Each number is 500 + 50 x the weight over its row's rms, rounded and kept within 0 to 999. Layers, rows and columns count from 0. Numbers have three digits each. The size before them is the row's rms in percent of the matrix's.

# up: layer 8 MLP up, 384x96, rms 0.26, rows 24-92, columns 0-95
# down: layer 8 MLP down (transposed), 384x96, rms 0.215, rows 24-92, columns 0-95
up24 099:620486464471488555434480535337460556552497529474499483508553503591515479547498451453481504530508509481442530578502521497462390577459512476497507526445467489444446549508475528561485464551562476533595524533449512580604434529481479486554484443490557445452422399484510549509461567395566441464
down24 095:415446519542568442573526451479504491556505466488507528542347519433487544464525493500506477453565555505497498494481421437522503468432486486523443559683521506501487472529509482426469579505474530566516527473570475471515569453455604499448599561514535531502560498479470382514396442486471536494
up25 100:489499441468464502470541484562463476418444512579488512436476548514537535460531509497535518442479481540466532507527479508495510529524466636529482513623425488513457585491475483508518496378536487567517542502535490505589579478442462522418530367536507382531501388489599427480452589582526488475
down25 097:511464448494542486534436495505492508582519508547471445475523446600507402469443443508456468453444481522492559472504473459572499501552544369479548437472522446549513432560462518554567393549464540414462512486495448505472445520541478497656501528419503552524373468494533485541475430395496459541
up26 092:460525529504531437531497520409460507565514569485556579528593463516604509533382472480378479549501509516519462509577524513489452520556494546521551572588423523477497522494539402569526490553418469476387477543487448561510526574581467444480468494480505547558573514483495403478488562496399534483
down26 096:495468542677486533576482532487502410484438461512441486533443497419482440487606556523492493394487518469460453515455458499581414453554537525506508487507505467454477486524604438459540433515538512570539545487582488582588438454465516508548458586468549495450516523531451529476454592426482484544
up27 090:494569550428432442480521515426415517504497515547507447544545523542514625549464531453401542481483477571477476500490515457391454445502562554526523535463481530514490485519519513559449551504367489542452494535393531618528530532447419502482498515467569467431427424561544459538544457556438534423
down27 101:491469568551571457542511563554447547484482426419465523465524498531504405438485568490558488484489527482460511534493567441557437520599461517467462411469472402542576560473448443599437457505593476484591465459549579497503452519510522482492521531532565540558430586539480549505507456427519384561
up28 100:488517603458584548558512519479576499437554530460577389483523539594511455530551479451512544497497483514481421475582483487414529591497573453493474523510422569492447386428489486518541488517390506506554415552505524451492474440486565588486414504536471444462518528534493505514492424523396479433
down28 099:530495471529457546387575450469461459617574475480426464461507406504513561421538421597475451479468514434466546511443482475523529394461557479381461405477424509476500524447492447520520424441450449476538484466540531529438495468502568389485418552516551511461499459408513493483501492485544492484
up29 089:487501555471533540546461527495591472432437538479556518518578414502487558574398450499461405493505500468518475549472436470517375500475460471474550481481584585496570558434500462539478514513395406562432494425528490562491416547549535532565435487469529553431445532482512500537507571455459599503
down29 085:451462528666492486546487588535424470529464534557440439554560457397526458434539555497470457476471532539511493565522538450590408488447630546518548505564509575464472444480470539476538490523495537531436552526548498530482544526449527467421438490386416561547534432512506455507467469467512497478
up30 105:497548588569541430539558563501573505525608597517557546502584455545403473559562515496513482474508469470489528391496461484451577518478550558470535525496493526525479516472540454558460397486567520451467542429518520568553425459592610608581474503480514517432568445529484497500488527451524485455
down30 112:448508481471586413495465473508473531420419571459459401475523431434414475548457526560474542388403500521502488435532503452523450544499594486588488396479491564494500558530562447505482449475523498425549576417463512420462448515533498510508502491540485542574541552510594523484412504483418454512
up31 098:538486612434459512468520473573516526482471472555512557500453442366391452457501485585522476431550535476445500510489510519620492498514422451532508606462499451502541470416639503525526493528444539497516474488386523499447514498549535574490496500612510586537511477505439447570559527502523457483
down31 095:460490422490524494549388478419562557392475483510508543512556442511542517475590486444503535449572531486452493449518536658465461537523547451457511512480433442446508427432512545519595534536511505513519459472570528515531450460571511444559443578521469531528607538547521618558440532528479500466
up32 098:472523459483470503601489459521516460571558457497492470476521464532421513461502405575405512479526470478548507504493497466463598524423481379551463508445511510574509572442480577540451463595430547529506425498508508584615465436565455545511449455508434466498489504424459460615516410541557479480
down32 089:532499529466528422575559503504457543476512548456453546463486541405590486503456588448545523467468484581408532482467431497484480503508569579490440563517481487477506431509623486451430542439500494412612493467498519507389455490457472512469541574475503401441528474532518495370593507506556515474
up33 105:467472525487558441482532519541484507479477586510514602453556483442454497416500516551503516585457458625552541550624514511530430440531460570505493487425544442524481638447496538487536456470516545532559543437541466556562412437510597484430473487441590530506452533520494521414492570488532492467
down33 104:450517473439503544471586449494548551495538537515574588409502354484448521528515581411425527416447512483423463419478500500449452463466484527558445462464380521526471510432536541499468522407506485455388516451499448522491586450486486503539473450509467466417507513467548498501505420399475522466
up34 104:510576551428587466527593583492608472454459469507520431509469456507430503506522423568499351468521561534471433525534469502534443533523470493505499488488562486475506521516534601478433524519414496558632509444444454504487617522486510463494513497449474520408477450464476412485480477454519395457
down34 102:513445559479471490534481542473466517544529522506509511529462453551624484507493530438516592443457559489460527488497468485497464633332451408566459460521496515591406522593433462498491443477556572454409508528581441511458472536480515446544560487527549504624515444494523545477465484506534536485
up35 099:436579531446532530496530575557490521445523478596523499423418505473496451536458501522476511478505470450451585450526516564390534483539564514484559389500490558518581536484509418500525565451567517459512426657567488452533560567502515594563458475532534563581465439507521501582491537486524546497
down35 097:526433540639536476491565503444506484504447563566557494466484468562494513485530532392446451534531579474541550502484450456524571489522386591523395545508563509567567460551453457563576556521493433445509417459526483460546457535513573532449509543560514569556469475470478458480411566492493445561
up36 102:459477493437486404510453512466533458490463523393486473472545452441404478562516515508449439451516480529449452588538410472460460561526526465407546501445443451595524459469455543449488514540555428542452462535517459513507495550574615442560482414581607479491485455483535460525467534595521574445
down36 101:450544493474446439503454531480490498576510483484533543478547554545474388477477432515470556452509480519470518567512440512530392551464389541551532465473544503512505442539414511562495511483521500435431475503450416453457489489551477427443568475492537544561518412472451472549493268502513484521
up37 103:387442474451471581536573456521515480468434426445451413478507545529457433526551494552529373472535553447485484527473602531453491518572441482523558561520476452555504502545493529567436503417516475437472552542523531444560489477495580481543523493523429475472515560401458454616539513493412580507
down37 096:510536499506530526512466502460435538458544511437579580411568494451509529535462435646598480526497397462481541482547411508459498534429542507637495531488549532426496458512477551499495512419522506430466444549473521505508538396514533568528549453503464455500440502588567544552508559456605475513
up38 109:530503528538484505576523474482468456519458589467464581545550551478450535535504463445572508490525492557511438511491547486623514516426445557604504479536396467540512499530441567531535433483507511559500481441407481498574508569463464578417459524523399554463497377491532523526536593491384490435
down38 106:507498484430473509426460504554502448502550543491602470440504558447505507526537549463581481405457528440453528490551493506474536571512541538427546593431561527552518477458540632531513515406477409521576404536504462489523446571505495537517495430441473465583536531475460531448631462541518590471
up39 091:535400544563486529467469519591505471453412490465559404468495536487534468420456429535515526571426517514433475424505413547493467498584456591536509580443527536529513531470434538447529472459505503406487492627572472551555562456501530551500440470446512522416450569487600492429488489474505510441
down39 101:453524464476502522530590560412548508462602556576502535479479563445473479500487556491407366537485531416528535489453596442511573452495564489473516533532449472451470549507524497517472520550426453498486571547476557458425485587528493441495487487553466519512514562565489341507500554573531416554
up40 098:490511437573600507524435462509470406447465448496543439456588568519495575555534456500541426541549466453442544507526445496502572512489409498434572530575547510510490514464585515540636518518474545578538409512533499538441530460429449530610548486572433432458482561565497532490502491507488447477
down40 101:457501422552525533397491505535479477537520444530445509448506484422566509449504543487535489444497472540453490529457528548496543540447431493512480496421483473543395548444487530470493471409479575469443527525474471480578560469527528427571571378593433372461523550446523397474399461419536525501
up41 110:458510470509506557502531433523456513533423477452490572497439547502479509592574517574449531513505472463662547453521547469580474573485551491440560511600539418457457570500564533528513401472507490463523558568530483556538411502405525515550528442548569505506576505482504512579593525507433563489
down41 113:479535558565456559477611529430504498538531518403549520584501528553418520486500568483521389504471550548486507490509476428447568464524555494546498487451452476536466559442562452545526464438639488490568534574499580509459506538575474507484532533404443510453492472465615427433504425436483486542
up42 101:524562515472528599421551546378524511492550508477469508467519517440485569507509516421438518571529494483546424533530412428549527542525450488470512486486515484528524558457467553633413493538514516489561460401521440423476405553522454550525594479611465557478523508528577514477565554439441557495
down42 096:557496453500507518491457481499361474524441490486514495547492425579456550568496482596502456549420389443526575551506446506565478427547444578539510553494484549453472451520609431484476510400452450592486461522504442536510536506505492578534553462514559443462429528476579482522435535557592450491
up43 110:423557486501530548515527498508436483501532490500530591549497556595494457615484561576525506490423387519480392540472509635509585431501464536496529501509437589548561534511479552507509460445488566519501517475437446534526463494423557481474385576600523495457499447480454466502469478489397486480
down43 109:462441446528479481566461496498500498642519505450480465464444502505637498474535495553537497475574539565497592565491547414479444547541437555501508575524485484414462400514472427542483576475486422471552543576575530555451476538563511486535542420558489436470540607482477574545500503442474458535
up44 105:509477530420497446497479421511516528502508518520520523484547412516465453395348491548396503554537416427566488571440587526539538470505469496554560517452548421478476496484518399560486464441523455452493511575578481604483481480468554468482471512517512591469554507379510430481442495505433489464
down44 099:489447492534537415551468541483564572478561461478460510438483538483492546515467456492397504471559575508476559503479488542479404440456615558430418581451433516460457516531437421405492542534491481536490524432496522522471391534503451507437493518575458516412597488498544588458459588463435540524
up45 102:450554514519473472521452489496448474465538427449542533511453499527493436559449464476475494446532522482471549479592554556437419478471505509486480517511499537523546558508585557455545297609524493413468589485443576491503487504506452593549463490593548518484463503579452579540518535613504512519
down45 112:550525440497527525448530509451449503551549503465487415448586436446489532412435618435459491416458493523587518485438511492619410489459507518466484457523413524435515504399504547501473442474462522480543592454511532472568530574443456494464542608517537476552529513480540579532484518577597471508
up46 098:482449468574451441449483459474509494514508539490553476586548505520416459539535626527431521470432500532467483576569474597424443590562439512534555536565514480529475469436559506542455497509479418513577514526527629426543595513492462546410595435475508507536507487536481468529527440537506503591
down46 097:583505585441441542578454518466499519538464432557402502601422493557483523429614541551493508532500528510453571550495664570457525480451508513591530433471537472538404512574492484511493518438503634497556499439452496557506489544516485452500526508461481526403512458455515511529508517475491478553
up47 097:467557473436549422426419465507482525554441524497542440455596525474562596467471526554487465520488513540413457489490444470504392503575458517458485414432540468473511411420424453435448562535492536515584520608500413475469498474451468505572537583530567424501521494443412510463495556529503518473
down47 101:549416485562500505451482427453572500489549473668407509429628482470499476509481425480503468403485508520594520464441512529479490478521544478564437493509514487471539485519583455480508460608564403464405545456572458530527535447481523554551437494420532460513483504476549442498520463504487459583
up48 098:504572589538522492564474487484543501479485486442483441508534572457479477402495383513431413463519495423501513491463579499516527461547475519556449511589535409511500556511555503543433464493520522536562483425360399488510498523522525545582459367475503461410558450535499537494428452573507541471
down48 099:473544419483553438456440609483496555476522539493523537480554404434528453524617481476509414522472484438492507496461499519513471489457514530494512521576612545421445473451569584527483601483577538543510384470506451553433531541628559553525479543432518481473541569506459573514443537487458505501
up49 097:550620424456471469473461511521575551391503485469541499513504534586405469545553428471450496513497542490474573535564447518428533490506464530527448490511504414498468536415575614545441449553519463493400514492550490536548481529574510539505471483630503499488512441536481574439488571547561444417
down49 095:506508449535446452483530501426374509524440517597488452468493446436495582541504524559464444445437541443481447542424568502566499455540517443527492443477521543451482487551429626507413545564550494568569565441463567506451545524464530460545529522431419546508575487458489442587563525508473514574
up50 095:596505484471501506401515388532492506564446540568559448572544545434517523539518523489487545442495368413532454447484448412476487565483508552469470459560515442517524543469525564507519437484536535557522516558512474463537515457543430512569612453436502512498462543569482524475519658483422481448
down50 107:510542510600509497506453570442556495534601360466429511406528569529599494541503501465487483452436522517544487533481515598485465423508596472516447488440466520529546553433540481621486584538451460510482484414515605524503492513474544435452416478455558487430519542444506560485510499466545532544
up51 092:551463521534528503606409373543531518500565600410516482535502560545535496518539553411530422534548446467515528532477511478525541457495458443537555457427514441504596494521494518501535538498464575592570507493483515503472532415441551456568493465547395532451456544514506531517442464354488464442
down51 094:575482430450494519481483497529536595550544463560484572465494516471443450432402448516420596488502614540571516555481550511455510472417590549513534457531508490564483485429455550451497495473507468417475441513502445507522512496598526506559509474532538402563627508538570509618501523571511506543
up52 102:484549411515510529454482543444417432541474463478564481543530490503583598564470519549378545472551574438472436524486439483471473524556553503480516493405578387509456553463465466474471498580479427478506551529432445479562512367461534462460541497516550492578503505516539530551614547477462457479
down52 101:508482574603478477437535522621546506447496467415405466457436594469515386533482494436448461541469461541524529536493474418532538494560413559495523367502469564526531572478518589550499465431508521462453449458542491511492460570538477527535515480528446472478550581490400508464479565514559521563
up53 102:549458519509421504451527501529394630452443520405467480501553556414632456523527524493529461542549500468464533529510630473504498490545462510496554604482571454474519477441483448509556518456473422520531496536497473515344562490565454539528533461540509472420574436509458459472532445463498526517
down53 105:467584495376506439522494508500516591419493391477588548543546533578499482494554549548480442629496485462480446578461506548469515458435497503506476454532548461592426484593505440579563435459492477437526508441537508462557514607485549472520539603511462453535468465501499489524510476507528579436
up54 100:514504494544511328543554533509519582501560547434527521621516472543521560473521562480445524547485515488480482346458599517477522507556418535527490469492446471490555521467556495604400467561404521587470498475485546454554469488537541504486446505442519480489458497459458534510422538543588463503
down54 097:453435536519531596442509469574480462595544428556382543336553495525520512480535532496596490520460488519470548519533566432448463599463535598473486460393552538511445485569504500468543491475504626429498483461540516464522472560551563532510501495497536501488583480469481499512473550556441495464
up55 105:479470591442602527404583524526494554518425580490484449433518517496497527536348530461517544488524548480534418449515547547534482434570434527525466483403535539404553559475575534489523477524453488539467486542548500555496476434517499447558571508547459585513428537487428452545502463482508397445
down55 099:473482483463532479454452477490425465553464466525500415656506486439475470488482587487535577541493520505411524467418548579403439536442512459544544473435541511482442418422532417555488545450491444422472446486498528447511510572472532494542437467519550456392409535486514533576542514509444418510
up56 102:590407618448471498513503485461474470422571560521519548422427449523514506578507543486502505485428516482476589502491520470512491531490494528476437574496464463525502538464424458473517436469596445542532529574444599412505441379388497493544393523525448459463475547501488488540515553473479608510
down56 097:430568489585389528587567497471514512499551446522497518495491497462423536412482401406566419549467517449572441549546456490512470457528549555496539498560563619476530432542469523532545471453532493511485497529487535550441447483517490496503545534618493504572504494600429553578500513564546513408
up57 089:427567509558393504542533563426468524533556524460568532461521549563591534496542413409439539575590521508543476506545451532453523517481438505520498508450504442558455491451516555488464467553452613521593456468455544564518446494452561442484532604435410528447448497520476484535570501566505491576
down57 087:510505539437459505481447500547554478524545417416416510471533434457489478513430571445546464433500421512452482438557515505500487513540537536467498523459522522503614643517466559600576512476604450488448456481548548548403459571591411527446537452493578492506571494472517498454491539527593493494
up58 101:506539538484548438504507422576549602550503476507449483561502527451482571526562486511495432510579510481533515437534529539506542468563479518509526604548488503508583493557467520456535365425428563482435492497513566432443473468521551437427398445438478483458561447507490595481552482580394497570
down58 110:490496485462451550426534479506466473461492576506497499408458506534543559534515528465469468443491480576564512422463427531460467523486536505514407434448556499467513527479454521499470488498583463580523605537531496449515607514447522593456556468452434569553410600607484456515596534467555383451
up59 095:528493570486433456452513477593494444472457501477435491575474485477406569536445427464579472483466480402514553504506570536467438629493457526585370541419507493534537422482464533493522494448578542519489426486497479468436496510529529508439502450574482416476553503473566377505583488531513499553
down59 099:421497477574628479440468437459484535527430484580496461495417454532527477509555568501576541450493430457455506532520478521519560504554469573538571475589416534493495489417563507474565432489508523495511474472495549532470467650509436552431556549491365561465472476489408469544501523448476480485
up60 096:536472433553471450519561467411495441498539584470575496490592542499591552525541579466520478456568486477553475445516479512489578453487556431552530523469505490492478452519521451524470466546505473470466518527448554492547588415574580567548644432510492451509469561509572512453551337507495473472
down60 094:527452474389494514539530421472399436533432452527519434498403406482520403449522431485490482564455510455487534523426522470587525606476511474549518492487510516488472541540466618557507521452511536559546459489548491508575473400456483538514474441491510490471499441517504448410464592531411480615
up61 095:589535447443497500488448473506482342522539540494573483535483612456419501562465400429551472430514506542534438494560488462497474598479500417540522418524539501471579476550488572480522509467547465479469459480478462535407509491447523549472416513450548447437490460519549574467548588551585465475
down61 099:418473430514519497479492496496422578450495419444495487549563487594458428497453559559425604451486547469449497538488513532577457490491475526502435651504453482530407522456556572526486496494474545431493513480545561559491497568557550445496577479566584501586477559481465463476457491470423600531
up62 096:559442566419545496523445515478516513532509496435487553514572525528493511487528479440531556525540490606559585543551543535446520576478461450438647559473464596455451522564493496527524521540465576600459488419542465622573488471515495468465491592524483452469452506507506461368510503569509454505
down62 093:523535451549437527496556512481471506502530584575540525561467494427423504500534490541551477458435510555492577515506490484490434390546462466522409500514586397496512504514491501456544437482487455577471552474472543497512538525443381508508574439495581515501557592476525457631616610527555499459
up63 097:513508540470510503563468439430515407483411548478513496513516542483575550543512506534527524418506513534543456567559465568513530611550560519472480492539559466540572611481461603529411457523581441535486527533512580508444581530417481554488436512584435425503527354525535488512468472464477448503
down63 091:464417544451501508490588405465497533577592491447465397535501423485518413509567592572526547485443456566501462515528497540554430548451574414488552463458506470513407451571564540444525456489438539566558492465530535540510424541458448506524465520499495546395481530517523556394553519475526455522
up64 107:431575454393497512623514496486476452569472459539442499512519475516530451442512527480439478435539484505444557549476445420496551488568400445566563532524472548474532404408520451535474494510555508454572410499489461553578421535466420557486473405540432566492525418534544517528535536443512445533
down64 101:574441505497505475555581474498464487440541524397501449481490481439416524490505582450483491520512481542520395447583535500516379552513584580450452531545514508517482518536579494602527458415567406470460522463426479497478454469491499465437436500494435441535364493574435516523529514490470584464
up65 103:484465534447493554508473416471544504404446507528484530524399529569519569607484493571541389561553604531410433471522599467470466445501451448471548497492410438464444548434487497498455464511592480518507501510382483523515515537571559427542574470491511508469461547540497522422483516419529540469
down65 112:475386439433520519507525447458395528454541527566524460471474548484457505458457564490478501456427556525537591449467508520466544464514510407431483526538528586548517496559469470485548403461566480501440447449508386384525469517451492524464424530573483548486466456540444518406572573565548436525
up66 101:535534462446571554550460503582548519490542528452477508561464597469473493488582522546444485556568501546422410532494520465399525535519496524483521521523567489550482467497539454525476529510478582393419554478468515465364586481553511617559476520524388593492468502556506510495484501587493411464
down66 095:529442474537422515466521434419426472466489449555626610486522505494435504548532427461488453499444403478597507368476457439476494510550516430555478517537473481514477502482557547581413524503512491509486510428529523573545414428568599444541532574471488585580505489464492520453517488505463507536
up67 098:563413479468540494462544541421572581522537480428556462543653541494515531481530534429448496477475495476463518400594511529419453563445539482489493508555462461464514498489578457414488503586476579485560521480520550439486572564536476502488442552389492548420458551559602530462490494546505502532
down67 099:481539554442432570527533384565461523590502517610446515511456417620553423500507538588484486489600459501491488567456494451596628463490462508554484433441505472474472437517477487469500554446558524499501543504466541592479510436493487409493483489500526504559523496464461455559562442476552567546
up68 104:520501554569485488438431453551487530467499570436486496576515571451455500583537431576542462514489560512554567501488500464384504567521519540507445556551511457545502561487523432469483562564404483529496409559485459595503458585576493535488510465535476413537449539386568499533620465548487530459
down68 103:574466532550519510456446530504641510505533484530501456520465498509553467528545478466536472491469470606541447474439565585511522536458505554502537485407491538431508546496478520550505474517448536458469607476494510478556415531372449516494481546520475541448461404545444524368412569457507387428
up69 099:423508452470508455433480414550517531484484425475401538474475465438506444571518517513534518381511487529388425437451388544478593476521434485494504479478536533533509611562385477492463437508472542504504572461521509470581578455551512476456478544529531517549514497404565525540520563550460581482
down69 089:401522513471535516572479511529467552477505504527622534530463522514471585411560408468432500511524576511480620534553496483458461537559457532496539457479486516524479426562507497537460488513415449536479467608591416479528543468488554491486545467579518523435495405478378460401447497482588490501
up70 102:425554529487514507534491543422577470537439492489498543469580500515445449464554537310490538453543464450492487523474537513441508491568470439427617459494544433542535459510627511534497512560457432399545531513506438504490542481506542586518501459499526543516469473649565527512475511467468535527
down70 097:605527434483446529460448416514497568456562528489510484486497536453518585542516469504505422553460495595533457591544477609499489561498494562509411532551510511445544580459443559527551527478580473530432528506553583567559458443478498454493578488446534513412547582488349505494483501556492513469
up71 099:464520544445535498506567443473554420436489567526438514421417447519372520563482435582487481482488467504511513546553435486612513533611444488476482540492505466476438518558552440468474438479458441504578483490502483499479513524574551463497559464536425430466427532491515624516507466628512448433
down71 107:486571560495447462432491501582492532525461498543497477594473504614453506444536498556533477563497561447539520490641515525419534499481528589616435457521509450496534499498511567472571461418479551480536425445599485551386535609477457486507456524444579527490493536532552507493469537522489584523
up72 100:482445496588545422465540506467474485507390518435588427457554562479482531472537544445545464527508550503555529513580537456473486540524582479455426516505452437463395538489539540493601476524499564538498525589501514488455472467433525560546503517545414503426506472525464329575534409530454489473
down72 105:510528439506504498455442464637539471526480527501480497554595463475452548439492487541402510559394440484507540575481503514462510463387498473483478519601506585463490464489448482567614510429552555475480474475485522487489499579603584444468565487407556472504493460432465482419494486506492613493
up73 103:550476491433551442464495515363388550579443538445601560534410418392516576525462486467471459546534528465490468472568444521515526486418573490427505465510514600463427490525477502509535505586505480499516552489419441539503484478449643553476469563479498434524547493547516483476505504480543471511
down73 096:492496517461545551510484469562542499448563490585466616473595599472495486427505444450468456514419427471467601497486509476462465458539480497480490531554485455451469500488550503493382503441544504672522522441545615529424531530541445470514514495537521518474427497476467583586449479525419515540
up74 097:576514450473450419523541574485523507524509486560564456583524504537452338539540457444474503458444521456549444446511539416472540502499495458566580510529442481441494641402460461537484511471407521484583501509426459574501486543514509502481507482539506502529370549487459453494524543389490494470
down74 097:452557599467570500532529490436453521445527501634449534492452487414499486532550509508531528440516527504427446531418490456526475598479559424502384446505505472490511432481557563460518414507572544460534582495499469433473444465489469576539483484418554493425563458557429600439514450452535479516
up75 100:451500512467526420472504444502540486509450535529522442469593516481458491490453387400529492483448583436418459576437567584556509422588479476564550482506466542494496496542501438494432407517538566475493534537426600455479500568496456494477572461479438576416538552479526556499539467564529577420
down75 106:584405594499497529502546374506481545408477504512529481567427557452469535423556502536475497510510532450570492493577463602491592489439614565488514527449467491521454449447521532611530478535500522518542568539531512535565489535484451619551516491452437492429487563496528495476561543482479522597
up76 097:460466525539511512476475527535423539484565478477574497397462457486589536586626510486455518434516493427559460453584488521450504517448502523577492488459635458520528467523607471531515435510544559526461530454456501400523494553533517458499556494492466500485448477440523535553613476589391533428
down76 093:515498537510554480526475521491492619517511474546508357615502454483464494535528517507608582534441425421508522548395573517481501549464499537485536529435597555506565564568550523475596526449530596501512493519512502370453517586517535478480509500530534516510532510463555453517515515400526469575
up77 097:482540567598571470556476496576463505460495422499503564507454560492512479565596482523430428428580459466405517602470521557499516493457484554533555452512482535436631496454507473584531537502490492434489491531518548505395476455499480441496585514524502489543578601505480518465586451601480564502
down77 095:553484487493511494557438592515564556495451507569421518555436502536644539554463496452519504477437502511519548517497456481530600484497532450600405550499457465495461478475544498460555572431586542482488508429455477447463481445467650536512553447490515588566579412490443450493513541496525552475
up78 113:604547469489524481517521493477499525624470529481459446497547532525512513481457415469479441470575409535437450600432533484481476557461458565506396546433516442558507492477527493611460442519548477562404445488528566469477473585561418464514440448447585490472485501523382468545458451478509498441
down78 112:481430591542420595480515552456495457442507551462467414438408550520500546425496563481528462593496538546559481564410573502552464498518449461537434453555405511467483492507505458502414448437568482539618432451450479508486487496473614515488521574565547497520507422515472420522511536484536466542
up79 097:488565510502477489454532490560529509476487562485508359422494589455465432484519401587505612460544490467466427516546465504494582550564429559457515458483466407498514459553467490473498513507484530440557441508535467359519505490527563505476453490422549544454502443614519596441554474436494511481
down79 106:539386531481520439506538542415394503426468431448506476508511486472490480395560471533461494551527501486504500491503488478437492446469563577488483507417464432516340479421524568498445501453438485520552564549521548475509466520434497451453455511414473580531481550440504465442356491468441512562
up80 105:531525448539522409498543513495464467546438458481540454405488419523433549455529429385517509496451553537512497478536549449464497551482523387484541491496532412543534485454495506469555473465550592468479564532526493544589433506508521465446529464535482525573449483537422450442568589539571483330
down80 107:504518497370687496591475547517456534528507474504541519519495574484525504564417528549448491512495450512504533517511520484466466402460470484520482487544492494524543435551493562501482552591484483437506520466501468509481530453600468579586541536441384474470576465391495544504464475624470554506
up81 102:478403563521493475480479512532559410423491545516520466524545510519600560525504458503487462598489568457505518518574479496475504513453450460449557544515409507575523564522470532508481468552488626544515470549450469551415467447600457470459478533480464528678434554550465570462547448563454521484
down81 092:564548435499490554508459495501485484386419483503393509450520452430534538574545418540501448449449503498535485470425487472524499580493421564479516468521498465544450454469523425561492566415488520558514578409549442475421526495414470479426484500483566436539609495505577406502435479456515540423
up82 103:503514438504591465517437452575526570480513463540538591502515481563577473501584585477518412550478502465452528549492469538559558418485408464400543489565451615447537524438549497553523420518465540520584462565465507490529534489402428550513584493530440555528493537490459570480496518540533522409
down82 100:480489488499585546533474516543498434586528440489448548541532538448519629464523556522510422507556510527520505476525500488468517512502525524523404492531544477550431534455487551470509496418351523539451619511602528526533519538465448501570482434551482399512549540473633495508396444471456570517
up83 101:394547496558461452501563490459414472489395637528553542529484443549528560491433614463511545558568504451519421493582490546513509507442457472522487490516475414496496556497482499546432568514482415532511488413533492534458509458456499561516410564538387471536506460556508547422588542488452510501
down83 085:485437422402467612546455487537525560574515436550527450525486556495481452514446471529552467481384512460500522568478478416439517483542530522370576531492465552452487520500586450557564505582590605517440481570433509557535481549451541477482518534433550515478486494488499437596491542546520556485
up84 112:540456552482474464615584442452479520383439653472438459538529547478536457504430541506431460465468535473416564493501527482471483487554499456509502487530576457502437545553543497394476471519488534538473559503478497587548544447570468531569514466491396461537431558482492540454591465577519462441
down84 104:557568439442499462505486479520546556490484427575450448493471402504415536576593523528460603478502527520527486519517582497487456550486527474558506458544434507521581398412515539612530495485563449399542433488487463496472456525493519451487480488432561583487585539489422521520436554462395538462
up85 090:511457416503439580564549499569544525458506470495376531465540556492488509628471490564458467456574444434568471426499524533544457391557485461463542462534415491477476470476644485558529478508485473494500537579471554432604475519492532559459414478473460437474459537478467497533568504552499572503
down85 090:594558486484586556520473543499452444609599551518489523562534397492500471521530495529435527462555443502558465443540445444526521512458491499542471557479487539539530540492454528425428578497508484468444505455442469508463551495415501498611528551513418381507486610543562507445404513594478514548
up86 102:532449546507479474552559445512504466560478514568579602467469505479510536403483453523494400498478467500466557506454457576548511557484473503465402507438440498515626497477435490443512548504486485450537558498490452350458400413426446503483402446542476540458418480470487505516503448418500548435
down86 108:490433394491474571573514433382471509466433527495453492480457499545455508443565518504551500448503505567495464597595530556554418567560503528461506409578493461566491499502489555466529456440409527516499477528523460603485545528475527451468481552537503443544496538421430445552587575551577495429
up87 095:496487492465500488536513609524506548493461448450555512563461602623522458526583488473498548497471482510473504561583518463526550506622554485463494657494556498469497389449455557539464444444429458505583481566556474521542433464434503515559454438536483448540439496462526516527589506440447463506
down87 102:492547527513487512543536476413543393515533520549390486521512406462500571490460584520545481496493426469521399487482519409473497423424535405419551340461483447446509569527561494476499543529576479538511633484456574559511524494516465469468531519510549534446485520521424454507447467486511537466
up88 090:461519480515411470553585420473557456558491555559486367414552481529476501510521481567428474464554343507518473476462431478464415441536449497492543432454492485486445456477515545535371440441484553542499537429460456456492426453430458486560449527563488504551469488480536519546464546577520484475
down88 089:542489508443512561436425492413466530394465522616492520524388480434536461487521518490565532498481552509510515469411483545543500480441557460500430544578483512499476429614488483441572467598583490474458494461549420445505524578494515501519506573532537537492533623571542499522427531520512464598
up89 099:537420570449543503583560504571455472554560419501560551534526546500588522570580538423540409510517476481554547490551520562481560519515455404449429544612485487472525445500501525484506426477529590483456497429428412550518497461428477426438521514477494478394485510546578483446556555503544499496
down89 097:485459471549515508454454480519529507505595557498504504565458495452495500421460532481523434451482583558441440505485491494392418498487511564556514468479491555513550590538444548500538607498492377464430593501565487459441560489427545511508512516447504534565551400462439514506434424539634457441
up90 096:507452446456558532608568510481523464517553411534481485576474581398471604494413492448474510415533536497491528487451516462500448467516489429474464481541582498523443476412481443572389455507373508542480493538465531529540523410477513489457576499444527544476524560463469375456511458547465516442
down90 099:488514468485494469518491425491409488441422524503566461465519482562474484436513602458489516496402509427478537499432435445515441438448523609507496607551513550448490598476566576545611481477460514569454465537529473511477495535495497494501499470443461473464456640542516572476414548599564515531
up91 104:538498585589537474505528550552442560468422534465422550580498523543483491619485491457465421562484507502494513435495553431504475479571471482472500522527526382535446575420565537485491505542491526489492475483564503486430541485393410557561499486521402532478525443467492381506636535480551497519
down91 099:517587603452498546484574466478472546509485480537476471558476441470537546519513454578538498397433473540540518590488415393483532601434514453530493467484505520510553511542441526450616513506615469495390513564521408467524463525483479441578554433449436494449506562540407516498460505501448500511
up92 096:476573521412419473513436510450552503438426542493547501512523453504418402523450516456507544582532540533431404464513532594528460535539557571504513459530484523542447430521473497540455520530518454465561518621529494476484552539454485521368386485520374475439485497501552497535505452525486605520
down92 104:430479512560535609462485490473431459499543558398459536408489513473534374409510511455433376515460522518478586559494525453491456570488542524478521503534481465525465593499453597474477453480422429462510474473469518501452472581432432514470514395461509535548541529462505501528569596494564544524